Weights of a small GPT-style language model, trained from scratch on English Wikipedia.
Size: width 64, 2 heads of 32, MLP 128 SwiGLU, vocabulary 2048, 0.796M parameters.
Architecture: RMSNorm before each block, rotary positions, no biases in attention or MLP, untied embeddings, capped logits.
Training: 94M tokens, 2859 steps.
Each number is 128 + 24 x the weight over its row's rms, rounded and kept within 0 to 255. Layers, rows and columns count from 0. Numbers have three digits each. The size before them is the row's rms in percent of the matrix's.

# o: layer 4 attention output (transposed), 64x64, rms 0.169, rows 14-63, columns 0-63
# v: layer 4 attention value, 64x64, rms 0.21, rows 15-63, columns 0-63
# q: layer 4 attention query, 64x64, rms 0.254, rows 32-63, columns 0-63
# k: layer 4 attention key, 64x64, rms 0.244, rows 32-63, columns 0-63
# gate: layer 4 MLP gate, 128x64, rms 0.393, rows 0-12, columns 0-63
# up: layer 4 MLP up, 128x64, rms 0.355, rows 0-11, columns 0-63
# down: layer 4 MLP down (transposed), 128x64, rms 0.225, rows 0-11, columns 0-63
o14 103:136169119117113136139164100110088116141134127123092082146110114173107125110136119081134185111150132106125107090102108096134109167147154149108120138096113086122127136103182136118146141142112144
v15 099:120135101115162089113119118134126124138108108163168127100147085115117086144120145148115104097134113133111105148114150100180115116105129108158153162145117135072133120140175138126173104139109081
o15 101:147149134134105128144115150148128151147117175131160155140167138155156124139116136176135142161147097107105155155145147096182137092137136129121136113116104119095131109140128169142131084084071149
v16 108:132142087129156107128121114127150106139110101081118083128126152117108163098138136112084102117115190129144159075139164128129139156157090108127114096106127141148158084149115144102144108127132110
o16 121:139108111079124149195096110170120113133142156135140118128114113114125148109117126118093123107104127086128162124133088147177143138119115164116113149125077181147119121113132119102147171154110131
v17 097:109097085115146115164134165142149104109156167127146096150137160107102064093145106126141148122091118178161097104127107140133117132147138100147096104161118140122145163149108115157137125129122108
o17 110:153127099151132114122139145107129122154121144154121114157136128116150089111121135159094097143087135158107150118087152095089149113134133123098104154133120193156134112088159170142165131088149111
v18 095:100113177115140126143136134088133156155119114153113142126106121150116113144138153166166106174155090168088150120098094152127159110090115105142144128141135138121116133131128114126181127146109189
o18 109:121153122143120116114090163136142149102114127143081129120095164117115136167107090142143104117121076142132104139111138153133149141097146120100170126180164096155141142116150112129174116144089163
v19 091:146133115143099136151172130105145134102130167073111158081152115143153171085115115158174110142156135124103116155160141104121148162143140172110108117094141141155121142121100153128149120110113140
o19 087:116129140131170117111165107154099109106125133109091133103144135115082103092096144122147120145136129124059101126146097124152132116123101128149140139074144127126128158098143113179138112166083113
v20 091:180124135144115132130138084126124104104116106120135088112118159089175146163127166125097141097144101103155145148130124139139130110106112152125129137140154115123095093125152090137190117124110071
o20 096:166141176149114098109097124120109126149168094119157084101117118147126138134156153126149115101115105142125110157114148124168167121119124184122131123123114123121099102148122114161164157147100071
v21 089:142128110097105109163132166150107130169172158136135156158144171158114079127078109134156149152105129145114132138125139137142117095144121142133111069126110133122115137111114107154104125148083083
o21 077:140101108091159144100157140107144108083115113127089145140152132063124137139126134130112147140132119118129130160091172077109127104145131122139151123166128088153148085126144147101113145100117081
v22 095:160118107140148159151135118146135121103108103129102121172115155122138111116112121128129152120146167123086149106175177121149066117129136130162141132110135108127174126143089170138089091125137089
o22 098:131098076089145132137152130110136127178115144146115135116180125151128121108109117095142080069146101112093099128104122124138150112126113168114105133128118093141146103157124107110079143131163144
v23 098:157102115154156158145145131113096172148135178092120093119106108145149160125137118176129123094121123145129102128099087140117098134143151145143149161108126120109124113076160151089164123162116115
o23 108:118138122155160163138125179108080137125169172113106087133126082125106124093147148142130120086135116178124136148106095146140088125171150155131165104131134112098132166119149121120129118128108136
v24 093:078092128134138091091139131157116119153129106115146134120116144138126151140146143116066130154120126124113166127155150088103105104143071174110152093090116149110141074102120136154129127140124135
o24 095:102155133133124144093139080150093135097138154101126112111134169108112162138118107069093107114099138119186123133131129109147127117126139109131133087132112129176115128154102161079120155128093130
v25 104:143134108141113139117130097150130154131130147144153096081090119116142119142129138176169122080133096138166144159142109084114147100097127134105139133102136152092149168112112121135189126161113099
o25 115:183157111170131128100093160169121081139108108111101115135147103141152151130142125093141157091122173150125148128146131125138163073158120094121101118127144096130158154126148137163135123133115113
v26 092:117119123117125147128144134140118115069129106110102094091105145103152138142079146116091109151177146101153099102128148101148105095123117095127130133115120160113151133100123098138139063161138160
o26 093:141126152162130140165131126099093129152122135129078117097132176138155146146135108100116128095111171094118117138154106113124108103100155159096142167095137100141124076088112106165112143128099126
v27 099:110065168158097151102121100100101131161135108103083138118103115127109125101118130160149141170134093106120158096159107097133137138107132124130158120147132136124094099124146101118075115097107132
o27 104:097130104130069165116119104101121128099086123094129115097129124110093142100132119149173127142094153129123108163128151162166140154159159104148103123147139121149105128092104088146094157142124118
v28 104:104134136121118144096102150092117137116153110153102082121117132135161100105152115140139176127109136107130140130103104162122110119132134089102141092142133184130117135113152068087086081126142146
o28 116:137153146113112166167185153108166120090138112137142077111115099126131092144151054141168116116100159130142127120153138138119098125089137163128135170141118140127150150148132138126131140114126117
v29 097:081159164136128138142106156129093121103172127148110130155149143071149153168159096166157121116144143118106130108158114124153135177128185102149143109147109126145144131158129143143107134108116145
o29 101:096115136148130151142105107129106108096139148177137146176148173103129145149162086159169150117127104138101110088114101150102157115128151181133129130118132147111128147144099140171106162111130128
v30 110:116173131133123104176150161130145131113115101129189142122179149155075134128141142113163090140104114118137125129168144139112121162076117133130128093128104126117137118128118160113139130151172165
o30 114:166162097133159124121118089113132159105097112145173148134150159116157149098115133141130135175122140147107125132139138130141134131080085173083163107155139152139169157106115118087115125150122139
v31 109:082111178152106127112083143111152094121135107117110147134140108066115104145146113118100113139169147170142157141110116128130150170128142113116104113140148099161160141168098161141108126099139134
o31 098:109097143138103164149133116134157117143102090086126126146184171155104125202137124134111148147130128099123132135125114155139163168148120154114124120089136150145116150117151147148162144103161153
q32 065:147104099092155181147136135154089123169103121097134121119130135118077117102129135157122111105122089124116137101118184125166138101118119171113127155148093120166092142123148117127121155123087117
k32 074:158129114135133097110137078093117132142142172127117157136183128080167137126127116100127098145100152095138103134149161135100165123160123120140143143125117129142116143129146153085155136189125166
q33 109:144108110145115134120101159148104110099071151129145144144128104111143154160076175126098135114123147115114130139136048091143138135111138079144121179144129142133104111126143155132139125115133157
k33 094:131132121136117191118137143128106143139115113123161077075120142156120102155131103146119108135150115167135134085106131140118074099134085143131115074167126125125136144111097111146104125081140127
q34 100:136138123123154135150114163147119143110092133114091128143120118116141107119072176149106116156116101117082128101136115075112120124131150076129083155136116123159082115123166153141150129099101104
k34 096:140113115078109131163165125105129113146134099127131101070141142136168106145137095136141083190082128153152158113120155156105089132104128124138165116136128119141130174105115102139128147123124129
q35 085:138141116134078129136112151163112118115075161116157155156132116104152160160097156157087146137133143117118136136142071093152161171127120086123141164129120165128113119141134125140149134108122170
k35 085:086094127162117166138128163138142132153125102132171087093103123121099082123140137152130124143140109167166138131100147157117093149094154146106125130110142128105118111082114137186103143149140116
q36 101:124142160136132128110139102109137157151167103125149109126127133151088119135148074135145143099128102148140113143106160149136119100145097187114173096111108130104188127140088111112103147164154122
k36 098:166138140128149093106131111143086145063098176111126173132104146093159148121127126134128165088135170114090123110134098126139137086138102118142133119137131150144118122153149134107157139086099115
q37 099:094150139129175139152123124104119148121169073137092112137125129149121055103138124087145089119145168144132115124162153118082114113149145110144070096122128124121121133108110108115109130126109121
k37 087:106130105092114101183152072110141109143148130156124106130160071112144123137143131122125088177136106147124138125114152129114130163143102149119116146122118122199119146154131119147171122131158150
q38 078:157143084112120140111167119137092122101158135142124118131139112099111133153148083113121143130132127090146180129134156128071129142174082163139160134147139137161139138151128129096093074131118127
k38 098:140140164180150163106152132118105138133096106114126116088116140151102150156114142118085084122131167161131108108118161165099138173098142125102109154120121120108122160100102123131072121128134145
q39 113:115106119111121126144092155142117127101081152130125129137106114122159144113101165138127111130148161133102109115133076096130115135106154099147097160121155119133065110122158188176149125091119128
k39 088:185124139093128141119122123130119095170132068165140089090143173148120138136157089118147156152119123092120148146134114114141101169115097159112123116126159122123150133123102088108116138160149113
q40 088:141126102090112126086149090119140077133127155155174135084122121113127131160151130156103175128103130114142121106092123151164095157116093115139125134093117130154113147098131125126106117080170142
k40 116:120153146128163153118127132152071172131099100090111141134129135120143130101126124143077137092134139129148142145172111094128155105142136066141099126178097162083111136146105133135116119131131110
q41 086:139135121144142111097124117108154151159149099135162126122136143113101154134150068146135143098086088180147134156126167136151115090122120155116164098105124119104152143106112096123106132173168115
k41 085:114148136128129128129107115132117149076151139137124176156131121116133096135131115110120151106176136139085164131138121104167155103143086084153173087154104155153113132183125121112144112092123118
q42 086:154140156120134118122133125122164127151173078113128132115112143125094144131147094121142104125100108150151142127107197179140101102109116176075166101133112135120143133111103125130124136176144120
k42 072:146120127143180075130092116121114171091117188122088177153123115103119187137109161125145104113127134126110130129099116113131130082120124097135147131142131158108127135127128168136150146114108153
q43 071:119098164089125143129175153110144120140136118125087127104127120167094118120111086123113148121170138100147178114124151176086149165151112162122127127148128134116176133142082100120118109148130118
k43 093:139154182125140099137152095165090124128107121140145114106140135149162133136137159168099114142126168121137123118116127152116119138115150150109058148106146130127167190120103131140111175141113104
q44 106:152178157104159117144156125150114101133138130142117144129160103111084114137122152110139110142103072084084157099132143127139123160107092109099127150113112132168102150135149121145118074120101108
k44 101:137102139123158140140121130109109149139178179166107142132141153121137120137100178126089128106120170085189146088089164132126120114143132118134108109145134162126096105131089131116138125095134111
q45 080:116104119117119125094120094136173097135139107132132145104115150145122131157124123165135147134104104170151104141122142130145137113080098132140110160105132110157108151070100131138154199124159173
k45 102:131115122168111128114067139125083131094133127107166146140077110160121107119118117136163137098136115156110123156103102117148173111121102094146145096138133171132132139140119134152125082138078100
q46 087:165160154131148131135120150157074125153131107155139105146122143125144143114144140163101136153147096079088126092133096109083092174137117121112113174162108153142123121128140101139107101093120126
k46 084:112107157104108097144126129121141097155168131169127097117154114130168145100106154116100140129164150088152134094108164128088114156144171142115066166103117154137130127119119103099126138129104141
q47 078:118115124127120134116136142144148089126101168129124149122144152137168096149110148133138169143110153112103104122139126104176124164084154089160125155151156138141076123103137146133120145072094169
k47 089:140122136078104127122125147129140127073189138145132159151123097113093113130124104096114144094097171125083149141133148127107171132120131115189120084106115161153131111125149132125140153120126144
q48 111:127115105138147122161144127128107115132131077155187134133161168135112130132159099127099103133130086122142186126094147140115147119154124151127159123107116135121126173141125082155062102127123117
k48 092:175122127134166148119107154097127121118140091098091101155122119153140125120097164146125095169142118112134155110092162179104162128135099137080096142142134136151147145112101123138099087145106124
q49 111:097104121132133142122168117090087119134144184170141161113163109097126149161140146097137132154128166133150141100098131120145154139149156141183137107105131163105147142109148149131075137121136133
k49 115:128128120112139146133144120114106105120125145172140116103198139103121152165136091104105146115164145116158156142156135102081125069104108116116118113141145108113074130149113155107112097110149147
q50 132:110137157161164119163122104107099135101142102112153097105118090139131142126125154110103126110097093161124116168096132081141142073105097150113163123113083171135119120119145125153139135089120135
k50 111:110130112090098116152097124136119126150178130113121092155076098117110165144094143102112146117133089100141090149126123094132160109112115191105130157155141116127133135142096132140154147117085116
q51 112:121101132153155165182127143125106160098097170123130141099142112122173130139075108117144132128129158147159130144128101103155211099125149124127114147125126114137157127124121149132141159163106126
k51 114:116139133119110145104127103096117118153124158141126108100099139093094154153118149121147199147118107154158136113152071143127131123109076121127136166131141070095110124150135136130167134123100102
q52 103:144102139153120108135139085126128143123127147146120086105103091139132147124117131129165091107154105124091066071141111150190142147138129115122134141110112131152137113096098162084139135129133092
k52 111:091117128097107128107136120128117115170176137132128117111150162140161131112083070145079131125144101127111127146120172152124139113184143112144125134149119094133089118132154077152157134145141114
q53 123:150074104103099118172128101153130101136151102110133149122136115133152108127118092148102151132153135118145123101137099145144157124121139169112102126056190131129151171141141126132140105164138139
k53 126:142152151137126177129134134122129120112107096145130157118126141159113155150122142137090135152101128168087102130113114202133144109143153111106088103099145101129125088111125121173115119189124117
q54 122:138121147172109118140108165110160171187067098157131121133162137129114108158118150102129104162084126111160130142127117137132139131127114136129130149103100107120136117110112139131165076154154167
k54 124:118169141142096109152134125111136100077112134122138118159129120106182140107139106129141173126128128135145146146133161171152127136078153090138127124126163117130110150120133103119140106134043146
q55 110:110113113137139152147139134129139144095135112183145112132114164136149124119141123133134137117128161131172146125161139175156158143098101116080089173144139137136053141156157147136150107162117121
k55 116:154109128190147111153149122138132143162137106122137132169124186161124169109134142151147103174119154141093150126136122142119155122079095113134146148107170147150118113139159138120143131151125081
q56 125:120145151122106159151150148118101128123121137169109156128151155157096167112102113147129091094163103117140080151117125136080129128131097104142113150109123157163184115132144118133142152170122084
k56 124:136100102118137148096118078102129132160108125162127129143157161140164149124155100148113118129173133157120091105109096105110091154125124154090180127092131174138114144138099084144112125135117133
q57 112:098132130132098123160088136137106140110147156077134130163123092168139114111088128114096134163125139105136135129143129113081150067107153150161150115181162147106127112122133142122145116152118091
k57 107:137152113085118114116110134110141121123090144125156101092106063115124126181134129140148126179103160127113115129107143082134094154145121151114156155157126105158137147142093159158158141138159122
q58 117:133124103124130103151119069108142138144150132105109115145123152171128114124151076122126146095109127115107159083112101126123113077147083118134111131125135182119158100159128132150129137095140184
k58 119:142134111116096178162184107134150131119099120149111099118135151121111124131100128149108114127110130114150100161133115131130170121122163152090115180141115109142166129109098078143114178167139142
q59 112:134125112152112148126091150127178145127088141081124132098132143164132132104132135126124115173159096133114127153170139168155191121133123174170145142151154123155116148147108130124130133108084113
k59 123:140110091119139133094078124164104103122155102112152118131102136148140099102114078172142151183127114139090119112129132172136159109126108121166155127138123086128131164125139164169122113134135144
q60 106:164124107140166128105142105163134114137159096154143163128136119136115134136153134092136100093100123135096115126122126143156149085096158143151138166128124137179093146164084153156095128092109154
k60 105:183115088135124158123127115167107106111156133106130155081151093154127173092087127132108085123139101120106124162123121147121162093163113108145111143153153161127107134150145161105145131111112139
q61 101:120107117100114136113146127143084105138132109149108133126128101156118115126133150129101134140134140138111127092141132174128125147127100085151241111156140162125149117152152101136125133140089146
k61 103:185150116084135116145099156125135121146126144156119127107148142142120116128153063122096118113142142132098086113104141106136130140102126109150096162125154100140100118093133150134109168081077135
q62 114:114143132166160133096156140092157154130130145129124141123124128090150114115147106139148146116153135123123128092105132101176127137130068137090133151144101129155130066109099093146076118093124156
k62 103:098127109129119098097162101120102148121102140125115122133107186092112128113110135166113088147091107097156167116158116132072173107144110139138125176162144131110121131125114080131105135137130129
q63 114:115112106148126124097115121097159146160128156142161134086129182112136160133168105130125145112139128112163172118077174146149152102137144119121148099103128142146135116142134116168111093096119174
k63 113:156134132098121158157132142149096129122121134109144111153122175092092142141154074106118171132155168139167156122156103183109167110100125118139153131141153135130127161138159123128100133164114142
v32 094:091150129168135088091079131153106174128118105139120135120165153138181135137142143156101100149108146171147095170149131104133134141122148140136145121133136118108145122175109080107134129092122120
o32 087:143091127119126176130135137094141120146112122136123117133112084163103145100107134113125185066122139098130115074136128133156111103142162086114133163125142142120078141096157122128110099153135139
v33 111:136173094093102156122095102154124128112136107143162104139106106121157098127109105136131143155147157129153149151124123132109177116161168108140137077117145159103125093180120101150125134147166116
o33 093:106103114155127118183134120093113117128123154116113173102129156117087157139086136098176126161123098108085122114140123122130105129059075126129133128142146156158125133131120106142111149152110122
v34 101:166144117183155124159156129126123149102132117127109114154143156130118135154195113103153164119168166115108134131176128159109101129178122145114150144085123102119132104119134129151128090118107121
o34 098:057135143136100101085139088139116097131092167119144140098127110132156132159089130152112135137146098141129119126120158117186116129108154094129133143128137095106164151112147136092153161140125151
v35 102:132121102090124150162087127116113134087171126148104144134148135130139122116098127096145125095110172161120161167149115111120184147109147093162080116139152137159150138107127103136114111145085137
o35 094:123133094125165140161135133140178157133099166100122149120089114149121105128127132150166114141120113073129119126123141143121141096148155139115156093128138137139128143119108147144126192191178117
v36 101:153155115131106130101101187134144120141134073106107174102147128145131102118142136147102144142141129128108129108118099134158119110128104144127136106157132078056114091135163096161108143137109115
o36 095:095085152114156109104128103109150118119142163103152111189128123112153123122084173121122125091171103117165126129128158161097126140157167134144158143108148148174107129139106121113146115104123117
v37 103:118100139109159072110115154145172164156152157125129158129138155129175124104130132083126129129100086095148145115105132082147114105110114090136136122162153155126129129144160122140109157082129135
o37 102:113122067090132109139162152091152123148113117140136109123122118169124141083148116122091123141135161131077112116131066160100136146157159096136124117112116088136121087121112129136130121154154097
v38 103:120110125108105155115155124138071094136140093119120158108109116139144117168158132099118124106096154124153153107101104133141086170125097108162132157176068154097133136131128118135145154135158139
o38 088:140136174100146094131133136148168157137097142160120120155146146096139126114116150101104134142103146123128112168118156155106150114100131089090121145062165159132144106150140147142148088150147099
v39 097:131100147100119171174128168149157134126122154151106157110125123153132144116064139141156172083127143125123130113073118172147108139132096121116151144115131102145087164108148109118118117152136140
o39 100:125148120086152139111176075099103111142158098111136083122141154104133077165145143117107101125109111122114155065176143136124129143130097128138141123148145160135139117135107134137142127174114109
v40 110:141136148157170136100138150129117135100111138129106122166152140107099167138097138201107125152112082147094132123144132134135135129126132120081139175111124107116168176148131145089132105139110158
o40 101:146127124103141152135119151118137118198146140156122088093115115141123079140139175106134130085137114101122168137092174115125099108150146127138103138145113124115137116075085137122127119107093152
v41 099:117116129137127090115135131143152133125148171124122133108139154147168178125134157182154171186111137122111111100115144164139124157140098142117158116156123149149128126056116109115154114138109153
o41 089:126093114089153165094176145104151099130124097180127139122143106133144128136121134108081081116097096120157127095132111116124137086113136137158131116174138117127115111139179156111122137095125154
v42 105:137094133102085096124103094112143143146118163140133127139105105166149134117175113110140115122140125127135132169153067137148151141109123153153104095086153112130125126189123081103145124095117117
o42 097:110109063120110129131125165147112128119079098106136157137138164087123142139149083134125172125176144109127163101116131088102125106109139125090159111127156145121131146109140152150087103141110133
v43 090:123127155082135081122109128160111152139096068098166120144108149135144105137110149136083132131133145112109144109113129095142131122118109108164108136133127129159128093155144130173125137206141142
o43 079:127101103110155096147145124110179102125172157150109142121132123126125205142156136130151140138123114173158074135155118129084163149146108095088158138144130118125154145115103133142138130134113121
v44 109:147162157115112102135154153083115160121146139092149119133142131111149184134183138154101096130145129115069117118139102125100101145117154151134125109101123106131113121117104164129123195119142122
o44 104:106107131138132068148124127150122100142091146176135083147118154115117124118140107158133165147115090100135153142143144116155135138138116123122168136147094115093105095177163152137122123080093119
v45 096:149110136108085103133111097134158158099108146130139158148101148150174114075133144113126125114142128091111120118146139117088143106102128140118124174114100139081136115126113174165167168095124122
o45 091:117123115154117126152131147106149110144128113102157121140175150108112151203136089131115154158116116133130144172139111104149125112169178120140145063101164136144128126150114105125106096143128117
v46 103:125136125112146168168134126096157118108075089147124125117157098140108107109126154107168115112141089120121122126174132150124158147136104124176124118162173100132156091154151091159111105140115121
o46 110:108139091124165123100175108115150154134139132067051129120140109098121121128123163136153137132109131140146153183132089130154133121131165129135131149127115136147128147094098125129154172105132151
v47 093:128121130101148139121115113099120152168140114149094165090129094142107108100111133120195114143157111111112180076103118116103117145111118132135125163103137107148079152134139116172093118132124139
o47 093:179151148134125085117173152121162136103115145081114096117120162159151113139141123129126090144112163131141098133130113124150110116139106132120135081143103145107180125133104176087154160106126121
v48 097:116113126088131126122146106181149144081137097109110127123137123116100120196121106120172187118162123136142137094138139132116168114102128120121132132144141142151158137173115124161082112117094132
o48 088:158121094122166127144124145086146106181134155113113132147144127135165092134128202149116117153146156133124168162109109138175127150097087105105139123118124109117150142125135154107113127173121127
v49 094:146167142080135147137150078146103111081138080117122145147141148144098122154145147113128149127121144131126125108154173134112133110085150157132131168108115133142079128093152100107096157109133164
o49 097:102115172154111144127095156093143138151128114097136119120115121093132087147115128134120141142133154107165082172157109122143129184163097113093107111144092161117128094118122117128146159174125112
v50 111:101122116100112116131106104100107065089135130109147105147150140094154111098111133144125121095139086145101142140129164132114140126089161126115151122162091127121097117087092116101187121150114131
o50 099:098113084143136166125133153160115164121146151110167122130090100076084112152148108126107115156132136107163127149156128157148085118126110117153104109109140119088102169129160110123100136094118121
v51 088:140109121125075123128119114109159097090163111129141144150084161130160142145113147099152102143105148122097129156097136150141120102139166112123163137153119087127127101145107156078126103088149167
o51 086:083120168136140132151142161134102134168089140102152175124136141120146138082144110103100131154135134136121126115155116110134158128120172155115105143097132147121098145116097089132095184117091094
v52 095:175170144134152156067127132160109104163121125122122132124125150121142124144142089108108119138127101180104134146173101137136107096146123112120126112158163104123107137140126093160087079136160124
o52 086:106128137118123117124131140073093163105154132134113130146097150110134128088124147133125156107106127086148116117090101155092088124106158140120144164117128139068146132164106131113174174133100146
v53 110:114174080130142161094178131151081138133155098110130120151121127086132151152117168126084153106127124134153129082171132134125112135092131118097158128115145114114127131116153134171088115123103116
o53 104:134139201101108128136140145108165076118122125134135103144111137124089095119144152142140100180140128130151162107124154130102105128161096095142110125148126095106121142137105103084130104134161166
v54 116:167166109129134118131153115139132131124123095156146087133137105142092115151162131068128109134141134128083135108106114162100116119131105150129122123148110120099120164110172066099141132173166146
o54 111:099086164131150140070122112127115126130128159135096116078118194123103124148121161150115135127141156152140103139099145131133146154121128146118106150123169117097136069130114161144145138100140094
v55 097:103125155150116122100134150135132090087132102144151146157139146131133146118108112114150106090121127117138130134120146117154091096114058117143119075106109146139149122099067122141190136106129150
o55 096:145105127087110130138124120115134167117120138077140147150127104086127175145160127154158111139171082153108156126143136103118134145121157132153108137097091103092091101136166159140099105157141115
v56 096:145092106115115117126139143119111119115133167089117149142113103175121170148087164104119148120136110138175171081152124121137131128148151121150134087133119179125117147150120134156135190116139154
o56 091:145114138146182134124171151124113139138116105101157103129145112117117130087140116108138180186134128102103131146126130116101098121123088171116161160123140085158174096127142106137140101149151140
v57 099:173142077130113094145152120135126148114105135130130091136132142144114150138170130149108135112129122151128073149142102119095149067108156162115132100132161105129153128168111086099117087101125117
o57 090:075091087136154184151100155130148117114140105113089175141094170118120136133103136130117117145163140127110178135135147150171123107143131098093136160123122099114131134134145129145106121143091151
v58 103:115061134079069106154104179121158118144160117077098130128131144149123117121114131111147124141173153094136121118098154154120131120117136127127143121156132126157117166121093130099161147119123118
o58 102:113145104170169181155149071096139124123076145139137101140116138098180143086134145134102112145162138178118115165157132131141138104136124099155142114162115125113141121134132120156121123123118106
v59 103:152088123130111138119129132122121143133133136120075112116153171174174141141094127122158130123180173098124103152135167130115167097111136098126114131135067131117137100079104118135121106118143131
o59 102:137150134163132140180119127126155145149086126136139126082101115111138123148120158167124116151108101169145117100111086141144133107134102133164169171099157135136152160112156154078121138114149101
v60 085:131131126090155097096101149129144084121108126159106122120100136145123174111173106164140115074104121086104147106171127119126077121113148164110151140122139106088133112111113112113125098116105109
o60 091:116171137142096121134133102119162110172140153128110103202095133133143158137133099165090101162137130108137123125114125155105118120100165129136118142125122105147111120074152126104138100123075107
v61 104:067125098137123137135137174111107144130133133109112144153138113146146136167108117116106146130142113158147082128184160176099086139172143122146123135150110133152111160120101155161121170135129150
o61 108:117150131149100100134150098137125114097137093104147063150119104116099129091144188105167155151111111134157128100109121146192163097125126118127132105124142114117129081128152111126138122152142119
v62 094:146151135140097137112149151101130107156175094088118150123123087118170155110073093135146099120122149105138143129076120126116140134120140125152123106161108167126098169110120102082129114121147098
o62 085:121140163140119161139133150095106155092098193133134152132153177134132093109145129142161127105076096126128129149119102148119127099132105097125108134138107118153142143127137125137142129120116045
v63 102:146173151098145164115151144092156090117192187128114132132140123109109140128142119130096149150102134130111128108147146170160134135119116113110130141163122133182159148128159168151126154120110143
o63 113:099143151154169086165146148158105130113114097132144112142119146113164082130130152126158121100127129104142124168128085129078104185119119137168109096136145107112095114102108149138140110118132159
gate0 098:144112096104137126122145154146110153092128117141155132157092131097125134142118143139128090165179117082147138148142154094108155065151132106117099162134144135113147093122169117159117091108112139
up0 098:130162163140134145134146148148152144134161104144119126099110124137129117156160127111117115110146120164123148139108162113127125121135189124097168102109122176154103065118189094131122136119170139
down0 101:138158093110108102122146121104126141141143088166131139151121144149107100143124110131121129136175120132126158104125132129126143157124136149094135124072074179167132105155160101156107085141171150
gate1 112:100136071113074109147130124152117139124099119127137164079163147125163133110121076102091147140150111135117138165150150159121118148114168071107113147147113129140086108113135136124129130148147130
up1 101:112100151133131123114140126111151155094135141159106081135194120099061121132111177123085133113145134142130131133145156162148144131127114122142127112153088111117117146159104105158094106102143159
down1 106:110147128091155100166119066138128140112089134101126055109119121117141140128158152083148149090113127107125087102134120132147133140122107124122143133147131127125083092127131135132192143130122111
gate2 095:185185120149143131129128127146109076106148117126158151070104116080113112138118109107106123108146146118137171138166123153139133129183154125151156112108112127139124120084109104127122119137107105
up2 096:121114132098099150134138112125100112137146147125134100138097144136119139091118131110098149098115135122177113111135134138133156149113152185129148155117116093114097153062128125143180168160141178
down2 101:069110190117146162122107110135095120141115092173142124144137122113143118136123091161100137146118127149136150150132132151145189153069089126112160146133093121148152126149134121139119104135127129
gate3 100:125150141137121189101089152130185147130096127145125094135129129103145127121158092160131121133134132190123147109121133178141128105110127140119159157160140106068141125130134134159124150146096154
up3 099:112092121119129169107129152138088095150134165122149163128128125102144082155146135129132134113103159072122120125155106091135070112143133107110136108130087139126132092161103169113104150099144146
down3 101:144176099186119121138145135142128160166103129127157102106135091143142112118112129124134177106129113107154184090103170111120144090153139150122098118150142147128148158094124144125136112151095105
gate4 102:116115133127162128143119106116135143124165126087112087143131058163118087105121102132134100125123121102102163119157105122159109089130086098133075115121163115127147116163143169112147115125124103
up4 103:130098116109180130128210092104094127131130128123158135111164154146129150130149130137098125109100107124055113154110122119114110117139160116129131116157125102149135154141154113109154138127079130
down4 095:066112148122170135122103066152129138103136145110088156103132138135118148070116122075109098142104114153113099112120142130135128137131109152080139098138127104169114135136138097153123144134147115
gate5 098:094166140095145153170159152114136150125109129125191106090143125154145130136136105130104118106130142163144141145131107154163143140129146110096136138089126160168106131181145085172125117123112137
up5 097:140104108090147115127133142148124163135104111123169123173146141107151150137144119108087160133116144113106112156214137128130103110103103148142121116126184127097118129116120086107116121124164159
down5 100:151116123116074131125145137126134174144128133129091101136148126103130122106110161108122144128202098141104120117108148135120136129108122133162102116110142191152091153146122157150159136067114127
gate6 103:153068136111184115117111136133116147168163125105122099105163126133134116105140177127155094153128151107101119085155115153160147137149148162157153151130110104107145135117085126107164129132135134
up6 109:153138136108133140116118137185102130154081166127133155154122124123160121141114114118120112126130098113109144148065076143112135059102146143079107146141145120143154093162136141145120129136112121
down6 104:106131123149084103102127174113135131116151126116143127097088110147173178120086146156164142107119124116106126116166137120142138127158146117159126122085135131100112139060142163136165136158139126
gate7 101:151141119129117118150111148133136106139131125126124141127122157140123172133141085096167168126106132136152072120138130148121143130156161100126154142096143110160134128178169180133073104127181121
up7 107:111145089133093143150135096125138074171143127123102136145075108131099144131144131125211121141110118150108136106141126121140157130132174147118090099144123157145132155128141107154121093137098140
down7 113:118149147120117151089131142144118130117071140141144089101136075122131148108085145117079137132173121120157125136125123130095132124113113113106174134112126130097111137089101166076141161091113119
gate8 099:125143116112086130105123152120109125125138171118114122116131155175123135141151135143161149147103146180163132125140159145150091108109135132095149151152105149153092149184123132168103076108158143
up8 102:129133131136156171111171129100117129111136116169158113124149124079134154109151145111107120144160172140090121118133130134091176112091081148123150114130112135121174172084133171118116128126137138
down8 108:126095096106160108110158104163110078088137128145129147139152092125110138137100101074135141123107088152146116124137111073117110114133122126098129146098162142141107092135126118144180107129108158
gate9 094:112182157156098120144129161090139150110074131108189099099133133165153145129121129100140085144132142129109117143170126139159094153121151168105098128138129107114138158104155105116136117135119115
up9 094:191117124147188112140118102135142137166121177172103161114126142128180118090109133134134156127130116115109142116146139114104123114144106135131146117084135136097181117151138137129108112142128076
down9 105:134154146128151125113144161132147152121161129142133169143140116112142111063132135148134195125138148148116127121100112151119094105152158107134084123126118174087096097079105154141118141140113153
gate10 092:129130143136153115111113122147109109134165112124161108116111126134120132115107130179139153110148111161151142177152151150135167084128156146183122100164077125145135131173106115132086103114166117
up10 103:117133116151125120107166102146143124096133109116134139109149143110119146153103121154109082160099126169141107154117148097122151120112118137157069121153081107143074119091146106117169124109092159
down10 098:113159146125127157094155169130094150092124136126133129124107143125170120133130115155134137150137081144142169171077180175126110112117153123111117126139155134131146111164117110129102154101171160
gate11 105:142117098107144154159166136140137120063084163166113133108159136140129094112086153075130100121120121158162141146137134125150147121151130147121079130115128114104162101112084124154117131105141128
up11 097:134152135147138091137122113135171084163158143154101139137147137132106141093113113095146115108101142150085111116136114122085102136158103137101150113131105101114159105144094177086149122137143077
down11 104:121150131149127150158098094137138141122153106133159136142163156139171164111164119138138082110146126076130129125161101128121106112106114082110105137173127117154112151133082128127122158160182120
gate12 103:160117095131157127099147118145128151139114185103148138127150116095128159142117137128100139108121115179148150117140133104090129080180095105138137152119151124151143123167191149163104127122137123